Part of a small language model's weights: 400M tokens.
Each number is 500 + 50 x the weight over its row's rms, rounded and kept within 0 to 999. Layers, rows and columns count from 0. Numbers have three digits each. The size before them is the row's rms in percent of the matrix's.

# layer 11 attention key, 384x384, rms 0.0321, rows 213-357, columns 288-383
113:480478555573561442430439419515507542429415518531541425468561523558513501380495508539411523487536502483415531473482603622456502456490481482550520527420441504498600541545534455545437488558533474482451448578446541527453489568396432550568520557544463440441502523509512499482548381483452503567
110:571577509529506620537574517543500570495465559475510464472442576524522475531532466454527521433499501516502499506406554432428568513587484489482502549536379510530467536535475499496419478504494494530430502499470472528514557495558424455486456495514530567436472529351463539557405453520393418522
112:516557512448478594525466625486459441520452543495576416534399515501568511442560485505542471508503501491466473487349365605516546487519548447522581532507513413439566519446522569491463539442514527501444579456562539546552556472478563497465442445522455484555415525493546478465393579457447522503
111:419486548535510486470521511540421428528529613509489466523486477571429462597468539634553482457434442500521425546492526508456493433502562474473520493480595552495445478462502547537473521490484472504428459529557510557451383524407444518523522598476471559431446477495413421485447508523544541554
115:567511461529411460504520489486550567465549536554415467476414552507535436443522469489511575542505511485447457409456500567449508494551553482498471522537442476455485511477483568472541561513527598452488534401467502484550436467429586449467546501451530548460555482500501590535450565518498541589
113:525547497506469575483538483520536568521545547479559514503531475433440532520417491560572445463560483497451493452483523502591485392513531540417591457461469515644547500451473622442501467507567527487428516478544582479530598541471544526447439533528399489426510563518526507523520552546506514517
112:471514497538582484529403592534513503418515472484485529523452425493484550489580450476510542595517533537460494477389469513377454509500445547492537551472583450500497498547470452516599500495540437499566443510475524477435527526477471473489562631483442522421497520455427471576467381464437531449
115:450434583519461519520484393536469509572519499559532472594516445527529538594504437551528459586446506507483547477441407521438525495552576518454432473544568485508532578457482512582581445370413540435556433481468446535514547482483553477502466591490477475574412442450504554443408414477557464496
110:458541505527522537515466515469424442567558470510501481432466506607499510494475332510534515550484550467537561528580529516486464575598471502464478475571483442450534466563443492556522513517557489497445530491510436485517512535461619515488581490473398498486487494512572497539564514453507461500
117:448540516389475491569475498517552477586525532507423501505503512445464558499591488462489544507527480513433545543541434494489531392563457547510399558487380457490519398507452446547534429504487451495571577476436476515517453502534539546493573548560507452446553514506483520468553440525521451565
113:340489482442410539518482413439558343441480585560518446478425482465457515505606549491561599415547535549461558541431516525563517567379512416520626439506479478544485490571483457458521487488511450511394495425517547538556451482499483457449468607512427537504541577516465459546429486619559500489
106:547523546521503548482413476602470580548511498430564517477644507501423525591583570522568383475452445531529572473462481492566591511465472476473473472454548531421556500523502483503497513492554443595472517380497436465575449555470513523567501450416357459473435474512489556520547451530572531537
109:485437512426596610498495550368489474422468473591477518532620523513488466474471607516490467518522498473475508503489572484494535533444508535515585551534452513519560408483534612501446433553457493490502496543524484542477523493605547534527419359461498502475425441517587486526628496398505482497
115:485488584434492588490525483496472512539492518564481486508435504440427511478476345484556462489561481423390551495502497430487483536556451581532470592431503511457500591466472490560531414527524474596520494534485568475559468484423480486518401566544433487567505522459466553573563558499488425515
118:455459554530544503443475467449504558565494517571390514497506437480497508419480462502653489469518474527543548571508554518437466558542461466556402442615427568560469484493559547507466424480426544472533433554540531497495480540500536541486534423518470511401427498484429566510547563569454366583
114:429531484551537378541576512479541491478503506502497515409442395496420539452366584461453418633483541469540561519448603460411477507540551485474580509522486474548415521481537536468554551523499520564360477521428480438507409495562496506540474490450528504532577528491483450432560413470512463492
115:491581513389496469450566529406508479641560584490495526475500553498517412493498444463441536467478542503486540478471467497537440549522573437444482480488479542506501479467500525478432599534569414446390502462409484484575408489543482445510431466476455524460516501448429532447484581472496489424
118:563506578477552394527501521443522561578551547534489513540596539435504473575484532515477566476493552520557494493455524493525514425533452509534614522581485432497400580531611478473517594464571469534526516542436543467471514495401480504542559391426467535366518414550466500411515507527427474484
115:517519499446448471456408525500584481563479451399518431483417517548481517559449576479486403419446455467534533659487488460515551430600487529461572493523540575609516529594522527512460503533506539536407497544492450440381556498450520482533514424478568508581519465500481598492410442507451510490
112:515538456563479482481469498523497510449497488455395468526599460452590442451549476450428507452374472499366507454522507550507537414420638574514534526494545598502504492499521492541588480537589543482533595512595428477484556455502512552545570554493523457454458500463459459493468502414525476420
111:492530429482548492464465447553436548505516622498501496490462450561484507604425491567525456503486473440480501519557450424474435534365594555518483447448467497446451559528590454468550499482557521525466497583464542477511413510481555453525501524466542483490599534495490465430553476541468497473
107:467539451548531420500542580473500591488446489399529614396523524522549443483506495455513550566548541457554612433519555410537517556499460606446497515479428458419585511561455485527461517445509526618486440525547482454550549510487502494464487485427428477461410440527471594530550456446504563597
112:553475507477480460469555436472436536448579478513516524433403437378564542567598484475534417535486510404483507594548413566458477400465422493551477502547548511463493529505392477455497498597505479434513514518477436467469545547548467561545519568598505545542515457442604513562504558452487571596
114:482477521464499482413501564502472495532576469460415492579491471569521509456599475512525670471474438438470533449525457520534408482525453489441548607500510493472554481475418510504538530524508530610505492478530492529482509454542455475511500517463452528536550472507569474493502487551530528536
113:390430511452536445510509552503459371555468509525540477530488509515489495528471459414478437465471523525573529485489555421515459490420543540535450511569528467436512515440601545572429518421624479515523587564499445549499524468526506463536525507461513472627491576525489520494473451488613637492
117:498571433439482434544413504416532482427383494374567479552518485552467490608567526566580440510495479426508438442553517456452470543439489505546408526483484415429504474395601566433576423393488411562449426618535576510471481497549386547505398478512435463482493499447463451473407550533476476518
115:449497436440532454483517557578542580471521469543493416481486400416584446490538466642415374456483505535476446450561513498514454432482473449491439480613442532499480625474636462464546525574463428462505487390608496460556460516580462489499533501544460438477505504507518498499453459466460543528
109:464487480436520523495516454498489505390495532513504545420456506571553462494604450505550584555471472519502436415548469468613523410497552507574500513424466518498553488483485400529533472507571641422481490534475452517441489490505494492425446399404517572492528571526513527407541522543465496399
113:507510562530437441538484513405523571446537528491431482520439459468476547451446455458462448529477530486497549373485497425381537448532623487487538466482509506443468554476638387595432417515494542482534470512522549450446513446452466510495497483570556532578481503545500443490412544510521426594
111:575469450493510435491529565510418487504479574462490500472463507512470466540547597414458522574508496538459501509502519473495592530492429498433539531535434358471559487459429423459564464546563609566421541492456517477518443437570456481519616394555507495475509485495462436581455468404557464521
109:569512429565481547448488584499442550489506536529384453429551381551507514491546426475470476530475462467485589627484467517378515576584489506508549442628491557467530512472459482587555533443528494539558430519504551508521438489479445405473434548493567576397464433468377550520475417496473498559
108:515523567460440567555529545552526603584508531494498455542425433511433533457554476433595426542471548581433491535512467560468469537563602383455416476586505471499437505445504417557551494494539489547490427552531458493429577486543462524527382510479477558471526426556504531466462591519502490507
106:613422529473505522525505572584519536526524527480483504497456534519471498555499509482472591551460449468472545392418427490482467553486530482551516518491496445437500412516489586455530455546417486427479493619482486436471479535501415596605464532473498516482460531458541534493542523555529486432
109:474572486554549570469394575462505547451458502548535485527457575465614484614439566418553532471445498472545523518560470506548431538535494444468534594518513443542436494500478526420520392453497535512550561544539543498468518594570418498446495490539552582548563516478496449509547522535481558549
112:641544504508458502482445488496562499553469514457437558498547554526495536516642508629463485500501484482548556462410590468553548488451448465443467548478472494564506491511588523534481493523498501440444430484550589407462501548566488433453478507521527514595484624451548431427419660465526463495
109:531506492499500384561510544483462499497493504514458492520440528486550445417509554590500522506493569511483540583458457511496472505466514548558509463520484446510510499492550566494505412424364533487568469496500518468597491510489380470497502581473472464456478538515420471482537439556376465566
112:580477473429546545590528520559465503463571440533453554557567467516439459511410512540447530472549498638511555538410603443538507543424515475527551536479556575519415536377455549504523565575475469500504439548518517508520419422452456470532485459514556518425560438509614504563551490540541523473
118:620538483531487445438511509466511440532475497501550501577549486429469471480464481528640497440562477621501458563471500524537591481633500489521515610536524484549502509537496432558534495469490444519456506478451498524538336419489517481537453431383440463550515422541515560473444529488509492414
106:545398441365511436500458525488508498561554483490549556535424469522490481489544440490388477529530435456534488485396472368515444433390506481608476523511515564496522547420572513459544486401505507451477505507394494527401522543441501494396481534588460479639551474437531479428610526441524464480
121:456538526461544505502503485535505421421507538491508480629447431488508514523515525545501434383529435503488525520478452453588530478454539594480429472569525453490540483484461514569428585478530522417492443451521494502486460523422425491493551471517460475396510556518520439529503529523558514528
113:488520481508525556501536510564424471437477474509536465547465505512436487536540505523354550534580533534590540532494561506533531484553520524458487496433483625487511512538547402532572519477559470481508545590416485416467569453466520492421537508509405447464502471537437516527532548417608538472
112:499498505475468562646590528478491570471496498537487477488563496553538472452449482617452527499438511499466491369506497420417465588464499535521555487546485531511498461450551455536473498549519508519532472536401456494504478550547523519402441450526580469464588548543455480493491466461576565506
115:500615541502573474515478567466567446486553470449534574537606535581574404505417607494434526538586541506434496526476458580497500424459445526477605507475543505426517495569477476498420574570586452478542569444479502542497506418470487537484475510532511462491375516557495614522485475464586602554
094:475540498494487485517558471471416499502473516484422542497546514485532576456522551484535534521547493549530592491442460576459485535579438518451561437571443441478428502446478550479493582371485545531560501475505521566584498514502515530410517453552558466603527561512531416435463514482554431469
087:416469532567438545460506432514574482506439565415559558468525442468453579583419476470546549453418573539504514574505497529515510499493545510456524378525560536491468444432540460508517490501515491575447485501466460490477574584448500481538494502542531516483462481507434457493483528493466461483
093:478440519612518438462461437463550489504442489495514559540355479495514565492504517507479516507538476466451476463525485549428441514494490481587425465503513441438524506490600499594519523521500531464463431506464509450616408487548455532392497511505526501556481527539491559548545479365472530475
092:480455552504395446549555446418543538495435598536486512491463470417427475495542509387555526472476460567442461457494397485531516577439522549448508411465506567500459527473550471469513534553521414524432466473469508474465521523431535526497495494526667548470504459462422511430507472504471558507
095:532470509465486450553486551519401506506528553462591507474531360514488500540496520544501491536492429549520464478390479449482485510552458534555563543541545450536505602464485505529464394512558548451564435475538547402452345411526518476478607551474549475528563653522463561456572473602497484458
088:452430522560532483474448440576457557535428577460479544428519581453524452522484484575493502458429490498460522551592484479459516453550513537547504432378508566423467511461481428549559458533625495526547541485469482541506485486383588488561509438470488451501457538588561437547573523491461474484
095:422513465442502395489485559408469489533451494499452494523519466481512600542570484453560583569436542568504475642493459491481550566475512468506385366548467456524436532436553391521541521568557453471522476579460564524479419468568448540488531503546494503510569600555467531500463490508424488534
094:481433488461470487449443446419466431535476460423465567517464422424448487510549458533533478431521543544557574518494471488474593586459466471540490475422526501364584379458525495536417526482444469471552523473528448586524534470484429589467522518512578484448511539452450495498475560526605442505
097:514520514467547531572470506587492412470474520575545447446500457617484500436538514533491490537451440393494509563455534567421440529523537404453393541513515437475442539478613435566487461657559534461394514515520506517600432530548549551551579474442528511572442463474460503464454532436444466489
097:467484446473465441494546511585498523560430483540480461454507544515497404441520478546457479576494520478570515427494617508416464440500405512566587567491506520576518515556481581552540500584529483570483497488477524433588541493546596504511574421459480547408608482563511502454586532437396474493
085:472532431477413504560540428500570520561453504508692540452587424600550518524491471401545532439448489544509416515466542494461527461440502537551454461451437488474490462411533415577491539563411471454535548404467440489541604504443432571502444449582558486396487517494495503453539415530538487515
088:452562571494501523586433482499515462469521496496527401467587481506556494463414521546438369573469554514491440448517492561445475475483618580545565493532469542458544441469454430456496449538560477511560382462430598552434511383442534473530566443553553532513451567537411531479500487477502513466
093:509459534576549537515594511528519518467562565437486429473452510452527505347476501578529502516455551561478551565436583517470533491476586685439536448490427485497484451485468483491513452568524447569450456505483415407509533527432521501472533553447455540529536473481525612473532572539502560539
086:502517503408502551501528532462609560556537473529560337500467484539494503493579438574510516523524498463477562424515486581466475500517468533507617442448528526479520488554526422373481519540476504396512518500475524476561594517448475511525441427518455388623530494531545522557405508476524419469
096:488559478493547422472413484469609523578543590456500535552556444480525514485464445544493572572530464587513541554586389531537520503508477478475520447460536515462540500524558480460489498506461494529394459565486450504526488541502471559586551456541512478510646585520459517487475451574472478479
088:491480522439496479420590457512421461557542514458482492461521375529491464591425509552530521475499560487617568525584506528472529587488522499530465465516430503462547554423535432423398522501496448540535459530475522459434555456361539469495594470529480490470532508481491463467457451477521524459
089:620550432521460513403527474544499492564517469539501512482599490497511581474493507579486479536460506541497535500427514494482431510517570522444549432506578492478437534497607430451487493458518483426469437531470484424502430413556533606531510428494414512528511483512463492469594493445436524504
091:493439494496435474538527368470443596471519394481485501446532549592575532441483439515486557495498476479467453466525523470468520515530539476430462561586432481460533520540524470473575590578484524429494604419442528406478476475467478561517520535526468491546510524575413507567545411484572530445
092:556466498554474470505476491540536441430457497471560507409569526424389513527554433547468500528569495511436466444573516456440546488578484477421520506398467534422498469472397541562468460488522501471592510426539561525454487580400477487491449559501471551521469504509511520440541435436518560489
100:476495430501375601496429453553507623468449551459521501511560521553472472491487471622473456476416435462459554490581463558485378463468497517479531425472468364509498576518474537478517514478470443561551570539533483477458493459542518507457502580576500481511437503558505481524625464434495493510
091:426471499448448524486482483555412571518531467449535519520432551582501488458547489564528366467467485534413508523479472507464544463508536430531494448509518475506486426517454567544528485475554551441505473532532512506587543469560450539461432540506491503511550381469514500505531490501552523490
093:470449491598436469498493452412592462444525455490470529492504529469422481480468505531531519490539439511446426443514399485481517504421563554501436520393517574502549438449431487502477519420513505452606482496577458504522444598469490427547500462507518481492556428467498375479516488566489436539
090:609599498460467552462517572447540518468541370476459502454455507481454506524515434479595509496593449442500462525471426434530484468476486454537542516491506489511535563440460517550496576491500534447484478503459537505564534430563493482519508592562488519555517412417590498573444534557511530489
092:464460453527592526519539419576426535359525503468539531467490507537519457474414483478426453477434460543479624446593562517509482471441489461464445435462585471489553491513525399456541458587548533492472436424507498471555402489548554437484555485468489474474522409504489484560560436411500415579
087:470562475449477492549482519517555457559515568441486525457488577537463490530523596441534516474502556518474501514456435596521522513533522513470480526495528549428463477483521467561491652470477505459416402536461540472452503528582464425544446438529437506397419408582406542437509492469510376572
100:472442575462542486559501520499512512416475473512556493469563495509569489471405554607362479520392485480573446534460599509422608444535559446566589523432460505565484538499571438543422554517492553410530513495493577490480504557535591496538439450585496487442562457456484465453518516456520507476
092:422484506533453475544629610433457529600450490567494496507513494567473519475504525490514515528545499504585482534468568441516553483534517472468498518463555479519419471600492416469422529474522502507465574512415497463539454480499541579500419533576551500380476466596555500558471532520481472537
091:509506478532452540589521473557559481471534462596485479472461507463427439483495442443569397524531488455520499489540487530548514523556456483510561450574542522461541646531539439467583516462538425457535527577406465590471439508461506458451551569433586441500483447525523563562522509440420485448
094:554463510570580487477525492549427500437604393516503496462625567524472609511514495434451521443596487440508568496469491567546445509491533549547535459540532514532475628581471512578516458546420526464533492489473535473479475527552460541439580522512601504496431539484503523412442518576507523425
087:431443416463621433623540550538506499440474504597482466474498409492470539491449522542405572521530580516469462451485537518429551514510599536592513517531535507381532480567558498515598460395512507573488556544573464429512524437594440406464502572424432513458490532538486530491472468377489533548
094:539496490506504484504513545534476520509497503504479515540558554460604557504455518577604541457412471454460502461437556469460421496514521505555553505512529510596528467480567596469503504486551565498526501501479512554515477479465551525457387510552474417531555425489474578428399515553564468511
091:516482488458503566444475497522547446515434566428594385520514451475466573512679446522546501531550424451553484529480432547544562500445522445464485522442457492350508473523515508475479460469440532533542525444532508531469515539446458545476389414504521415426480532523474462486511454529453401515
096:478539485578561561550552541555526485522432463526570413415430423561559467485479444605483403417503510527476446476492462447499511511468513590454488407517589472561486461511525579492431502393563497537495444523500425485538498411531491553486427559450344523505440466490505521434412566540494510510
086:501531542412518516532512574429486457555508495635439533497419443482535422525564548573590430477472524483525527439444500444432479492508516507479495548533530568457569416470554456474431471494477576482547566424457505471565543486497455531619567498477475517560544583482476426482463499462560362517
089:492560547481560543527557486558482525573424538419547466415535491465450481465435491459481479587527519513442498542666478491474526526464532437515429453511479553544518558514480473519491496546570500492519593497393501459505448513432617554422444446507509521525525535522521479600449387538500485591
095:559496484369559581531498488459583488535478515492427443561408498575575472509479457468566496475519510477444491578504464479583460640444458497470552519554512380440597497567467509449496551481448582547512542495601434541509565465575482394485541460525492499556434457570407485604488480547568538449
091:533433487414484502503476393533528482480528535426448512541526544516519362574474465501470592453537515574410434482499626522429523515448446556464576509494518381490520505612507500621465571521527529555482515555511524509586560495520498569474532465548513389535633509520545592508453468536510535467
095:526607566408506549554570496391524445505521435537558457458590522483434464397571493455536471544342575515507518487445421488490398482495432482530474546506542455556549501401558475485467555480592481496571551393472565486496502583404597430491544508562566484416545562542534590556504505516576417509
091:553454445535490557540488513501547423406515489408539475457480483537523577473466528576513578517518536494412402477441486607547456458453481625478440383486515541582414466520532594542492471465465499500436481484521508471539547484478509469474600566506462536494454431532498452458457491594482540567
086:548531527535467572507578454476474556496544533534543437469481581553535353482386498511601474518429475520494466426392530455520410584554599469495471350494568488493392505548437485499482428547463515410552471585460471523391386471562454493498544524444485569460507520580553494493488661529494516464
092:547488458530523513549562415467551505494470506456541596417511513455491518473527470589554476428529550494550520529517516613553475511503486594589480503458486497443569483475587524526543449417580510449457596461526563475445502529503431397432472508533457566504551483452503521496477575539503514462
100:442383543519647540437542474506513466512583530534474469479491497599484496499392482480396547481416432484521597467499528454533542488480560457590570481538442447439506555539564499448524463477446487532528446457456441540537436523561491474537593505574517476557409543517459524529491452566498414500
096:509381541500491496531485571541492457515498442518414562426483487538619519417509492514498450505507418476530437495503634528546540538507455491465539473606522499556536368393454527549476526459462528585536528445481424445467430509475494558494469533509453599467461460501460443466455465544500489524
096:384473531442587440542475396422487482674432489495459477453503489495514487513391524503489513524483495512431475467554458461544508485486492465463518503599456505439444508433528433474476520571508473453469513503551494472464466547479508495496503590459562452531532516482616627486458485515469475474
092:551434553389516401524545450502507503546455485543611453546471491456504491583446543513490504488520491499536424539452481550378489542488501559499513565481457531442492522493549445448498526410567505439541411565592496477476461552416491377504484402537482559534441502497531488411505495572527511472
088:502498461503469454487489583583503510470593546560529561488540485424398488400492604596536509416573540463510505501539466556523529560404598490537411434537436562421535569560502649479420461588515502448525396552489529518413473609561547496538503538486501516485491571460506437496517636481510533582
095:500537593493555417371492508445465476535508369479477513537486502582423384512487500557500533524390467501524559514487523470518519512506501510578546462433482488608476467553433539523494575538501569411553506496491569461464516419540553444551499563469417553555450507412513535543519485550470508534
090:538525441487454630524538516522508444518519422564451514496566552601497440474543618541526497455506466477471448514494561532452532440505462540443510552459515498511423598542537481523547419522532535522462431460543576579446512566470535392595541469487495496607425398562525609426456478590487488463
090:595465508530565459540567541506491573505481628527430551571409601449572482571560617493396525492537570450454519455472481525529571400547434455550513436534550444510450523541498518500528599516514507510459547546493512493405467538453471597515498476492507501456434480455434447479438542385517519474
099:451425462524505492514495503481536544557578523480466506527469516369468513451554533468451566505546506446575433511519480461641560527508397413480483589445478526506500504528429477526468486481518444516500459421554534450437573473470461398592551484544473574590553514484410488610566443460571492518
099:502547453463499520522436468604509443465478501461607458483553470428527505434481495593507557503454491517382528544483515465428373526470467550449531488491489421542520445502530504548431507529486463515509540471525563474540522538514465577464485497516442459602455477503537475515497595610443507472
089:493524539473436553536402487543551545525531488445546496543512505514475540516458466502494457517536488511538421576486521481557509500457505517515578554403542497587570519450578528542416397516521497437560463469552438439557459535527513538475421498478531568539616492482499464399522416536453580474
093:529443520425538410437613532416522643593578476565417539503447470476493490495494465426291520448499552500488530481477603511460476496621501480541454565495493538466551493546468513400511518563462505492508556497461541495587447577454522569489565440544421538532505480452581512487475509522513497520
094:563589428412458564528504423415516572510473426558616480512568545551526530524478473377486529553549456540510482452546313448507539468535471462549527467598462480601492418466444442491498526456408512580399388503480474496579546431416479535564474440587450547571512474476399491486481399468438451529
095:510535468601465473498557509553502434546403542545438451478517581480463437520397557470495474486480497425556483581566500591437515523448462488436439526565386559461507542522528408475496513529403449433458498482505529479491453519441592552535593468472513329457428534445494488475490510431406555563
086:545501460454422562507554508487456500458483425484582600489492466413525482464394539484565546433589466447486499496513531382584416530432520548484472379479548481556520519442445552545494515523506552521553520406592505529460542477573478459536425526470585459456473500500507506590468430554513480533
095:537492499562623532565517548574562532480561526506485477528600530526447425424428491515430483554385455507505482468608445518448540487544509482470520466416461466459531558480466417586534552490585460455512469552486526467438486490556503539437552473458465514528537551475511600507557486444537441470
093:504522540460550470425449479521503436548558429503508569385549458463548527469488418516392558488458473482531517470561476550452508455595415513430467542516542495493621446537454485535509529523523514513509470425439410441606439551490524545426558482538513588472513450533450553505484551450471441527
091:468541440496454524562581536569422472598451418414539466552483525430480460471409487548583439493508457488383517545476557502625505496444554546491519395531557491536550515484464504547504511597499490474517505406497468593476471483468534567495492495591412474568508540535564462499439489557545452499
088:622568526456606616491509455485431460501481448516559563562425437539461464511638475523500460477459481401485553386468541489540463573478558573544597591505569518442447472520527538467461536483376546500543472491610626523434484482517496428366411458522486528476515533488479561486591452590593490462
094:506482372491482554496515415523536543543575447411557458508429520415473574485495479436458436586463474509645484535476426513503469462438494450501481495501540472522498440402508523500579526578522429515458535566498485530556607549434465519471543509467540564483549469530454502547536472478452524450
088:453542462515455545476564491394487526497538494517460560444440529376484537422483521431502427543505600537547480406515495486508489486508533525391383603605509569506617439537454529491510512526454475457497528573580551475477475520565503440537571445507465418588422526550540500489512522545576545467
091:486414323497456474472435521479503514512513494488422497517484521558458440464452554458452549518536531501499479491506554506539386523493480527426547496547496495570470440554488587486522503573502489552444476441479458501432475540430468499498423432469555503582447554522610577527491581527477530433
089:477496558474466588469591539548507563509529491613546468484484586475525555535451572454563443492453545467593441491393582503457529470534557409513514497545499446515511569450574494509469505614452558489594449487495587516467582420601529534481509384466590494537584568485491595536488481457564532530
093:635611428490510461453471495426413556510437547480439487639463505482521500487510568540535428470523470436605501526512560544511549446501468537517475491444533531501512474554521469462546538522461509558598406438440555502504466474450512453473494406526574513466491441459515577456458605487593578442
094:486445486493576486575438576528533564497472523464427504516492539364522531486521535536487517439524503502454516442474482513604499569457541504453555538482444404595463466601516569502444504509482601596571454441517379503573525458455488532447356538477498551508547548530599579493512504502566434566
094:471529551497555511567475511430469557496565588472530465471419576383432462509428497581453530473647490477541510486438509531587527492476561477468468527428460493454495534525505469428487415456512493549530522485442518512562555380511482502579523541447504483476536565454415568472403610491532524486
087:368533452401453454555513476533444441535493540524501540483464444550434427534476471493462566434441476472472450468445467465520475495535578495549501503557504546517514488456534479544539413448430477480561434483513566619520498454526425485588475439610498582396514558479528398501484619547370559481
087:441570464436537533486513401457528498501481570508412476512533394472587632561441430450528502463479418478509494453506556476477595547400558568516442590491477601570441518440474475510516422477398520539529404518563518600477526451455432563462516489539533544449525558455482540505447448475560444583
086:403527463505555577493545476457449439534474506478486539533511539466496571419377482411562515526550575490424461538543442480498593529497530452488381473460498482509434598492477437512455439477490461582540480627414536520494554488550515492567528494538549570430474521486483470585514461493453463493
089:485551425458487483559530503442533588547431492387493503541552438436517504481515441501507468529525457483518539452500428493514547526486439544575427481448492573640522509461488532489452536485542451566475559506449517499482483552529635452606454490441540597479522560450477543502452486567471491556
087:527522534481439484494584420473509522534497559536537481465547503496500505522504470420603477500479495417593499460530465518478503581478586365486565427620533527497543483540405432508359475504502478470514497498489543533553577527447545462488560604518513600483416507550593562487501507479531468519
087:469510414467440568549458479417558444402456435489479535563459407441552523449513620498522552471490498450469503526541452516503503484535639492608439592547463501436461456541571594526475521597570516416496503457434546526566476526509452548567426526525509446524543490515492521462484423432539564552
096:474412436593444451391589526537482487523469453520459526517534494585530445488526549409438570497461454531383515537478494459483479432511527493490522559534500426556494482598408514495587526510468454426481463569573465558474473548394546483528451422503496408542491481483482566553496486570569446468
103:575466479508513547435504448469606469539466478469416518529507446442385550522503428463493482543491588547535520505492512515526559576421518509494475479533493397527465520549458468559450526583498466541535498454530475507376389452544469558539433512553452484471529497519545451589570449527502425506
092:417470448490429542542448496538579521522461547501427512444599497427497484495519481416525473472489473508490475545529462455502519595636569442540548549493466503500427461467466512490510521502458517501508596463486544459426510478486597474575460510508455605544509485494426472509535433526531484605
092:396484550634488548409439481530562475503521467527544465540499515480511537473484529496474570486474534493455511500513562540482549580486491474514460447490475627479504476580376556542587403537511522566507548461482531588545644554542501542495579482571400424420500559481410453591431593398502506487
094:395579480471462494483520461512550482478504552407538525432583449489468524498560533494474454484487521560555520469526459529477481442478485449555444524442523550504504485448509545508489546453630449445521526443455489436593557462424530450484570516483413562471487429542514585523561388511452525391
098:607481496495464534418457534550488463500476495523486475482436520562512503558596523520569479449480432500537429494455460466547545498426466450547516538466495459539463453441481528507499561455485454479515359507483556472567590431563444646473498502541477531489532450503511484492472544573508600464
088:513485483430526559518486457568576468498520553491542482447438487600465562492545414599396579508591592450458440563452524621412555444526479541575426459426470454447458472449496509514469504548495599554482490488414535510484394490426537517481513536525534521542522559438485556435508477614542529560
095:403546560467504446388507498496488523385546459581494519457470490547533531491532498564474484512509514443547497444544431592489464507583526479574551517534474495476480490498614482418589454555505488480489501463497555477432499546470425547473455542522530564537605464488469413556518455504584559432
090:521447511475502472458460556461537394496384411523475488490451540431476542531559584551648537502505504430535578508460548423546543499407561453415497514468462424554580452541436578563505578470481474490559546494490502522539488376527460453419466423444505555455514576441536450482599511487510443566
089:505471492568490435631472525484596483523500433435536539566511546483452556569399476547560520563401408484493448494511538559579536437486513535526549519508471441491508501468595527443459466566418591554493517514489487458585548417517525451538454447490519547456550552493453525538587484463360564406
096:490516529503568563515422500443541482563490524520396529587477514397558513549540578561590522520431518486397481561468438471531486481462421437505402453532578531453466528397502466427473451574548580536454494522508508525486485545483503536482361472561550555519551419382474442443379593483550537530
091:492489496482526527458479478522561572514587563490534529548522453396448511511512461469508563538566499480491470463439464480444578493504454451498551465589490502477539435526532495464531416563386401501448455514562486502605533369405558467552443457507501567485521437536402470498508473506531440509
093:495501450500486576514556452510518511527502484467516478443451431461528564508420406512516529512517474555512449411522565501421474510562463478491483515523525499468497506469498537494558527487398520508534456432490445525431504510474535525501535519540553461437392508451517521492464518406497476451
090:487330510515567427422445526517439507575421506586483535500441564526466517483584399613562519567525557484449454486419564478435574439495472510514415560447544463488542491576526480537511461441500501565562470450541486425505425548501489419540533530444447586491450427519537505494539496451536563438
089:555488499503513589481544574497493501547465512490534411542497438486477387496458460432450506468442550407448528485469472477447443554416456493422512540495486485575507511458519516443519520478390577499402463451431402478443536519500469487441481469548495406494575535538493441537586445513575400607
093:421412445475556432437566451489466451475446467461497457411525534495460477566546489433500516532386527534447529502539492414482531511528397507503495483549494539480510516481481487463390508547473525519571460565514460509478548437537502465452368539436491549464472463520566499550541573494456502593
090:499504497526506374541531503523497466496411522496496482502528471535411528497549494534479493483504509511560433546409438462522532486564593485360509490456470535480463580493597539521511562465387457500412483530517493513438493500584536528453465488490446531519449470555397570549549490562580406574
092:455529479468538498455475452496428526490517466536532564472525504530518445474455499459515556563557476358493460521518508566460570482541464564500425607520523464370416521540459426434503542601543536487459482480426479464584549563544550475572512559467584563588647483451460450492434442420544543549
095:532514587550571469404494510483519545494575538501457518445531472543499482471440461488526480563471550451552467424557534512419530506523528499485461534512533499404471508536566406498570451549426590464530499523417469413482526570523524498480592486506450588525481473495561498512548500410466485462
091:556452478609536543526478563519517503448450550498508456537507419494549531441361578467601518425436554464525515533559450549532502554440516537553535548439515537511424501456577496474548492533579556483457487485541522510496490487590400546468427569424509464583507467578515510457411536414423494513
093:535499480586482342551518461506462590468526546464528451438544527513532450533510451575361495415518543544522453548523411565516466409520503539562435434440482437529467561443488533485503544519401546440593460544448507456567386490486511413513527494526595468503545467520494533489523500586508562507
092:445501505533419458429526504464475494534443539444527643541492558420499569545434508491587518517502481467419564551537501471477483545413565558450543475553467482535473468465527407604604624521536631439514506464513483495465480441525536523522548441517473541500561538440517468417420385483531515500
092:556508430480479492471485470400515456458528452537575508540550492471438544475511557376573514609470516497497518485558516538568417520503524456527529461531505534464377526487515481430442552480458487477556457438608456466460543492501463541529559478538568478498542472513570540517460568601429546435
096:558423473455513553514454630418533545394438387546468496632470468404440459504510507506543469485458502401519457528482427530515493556461487551551470484604498522494458429517468462570543463446447592518575541417555589586473541446494470553526419544466461494458399453451492547584452525513471465579
090:494485438472479542518489512619632535418502581504416505528538469469408504465525393492486536529471536533440555462478493549556499507555459457483541441519469545479586451602435617572468486429543598471530596458461424548597475461458446492560534473460526490457519469512528471526497535520572449460
087:526486499464508492444541495565561506469477465486419530615594498529578476523485399473526486445404422564481498468508467520424511477498579461491521466383563565415503434429358519576490490503450510516461558564478525575470467541510517437565520439480473545490576544482508542483460429505479532467
092:535422499467398533530512520504508451451550492519442526519531503494489482469514513453524496508516512484388499542518461490543539484452540495556459483513509420594450465531452535488582512456339552493467456522502609552485467478490480509443495609566425522427531503473587444511539575536416555450
096:505462547439445550530495486461488482416447521430590458628490557499579505533556538524553578398462511442469505533415435529540510536463469510496560469494603478553569469540498573550491512510549437470421464468457378510531495440575475553509495532479625403505537464586502442587461635547516496488
088:528660486422558542543512544460486412585462417372454499612468572416429488520500545517557573387476425525561512493501507434521535488432547459547503534604496422639447442555435472584535425453484461517535536481472585605632481419420502481548488587503507464460403526486459564545516512515463500556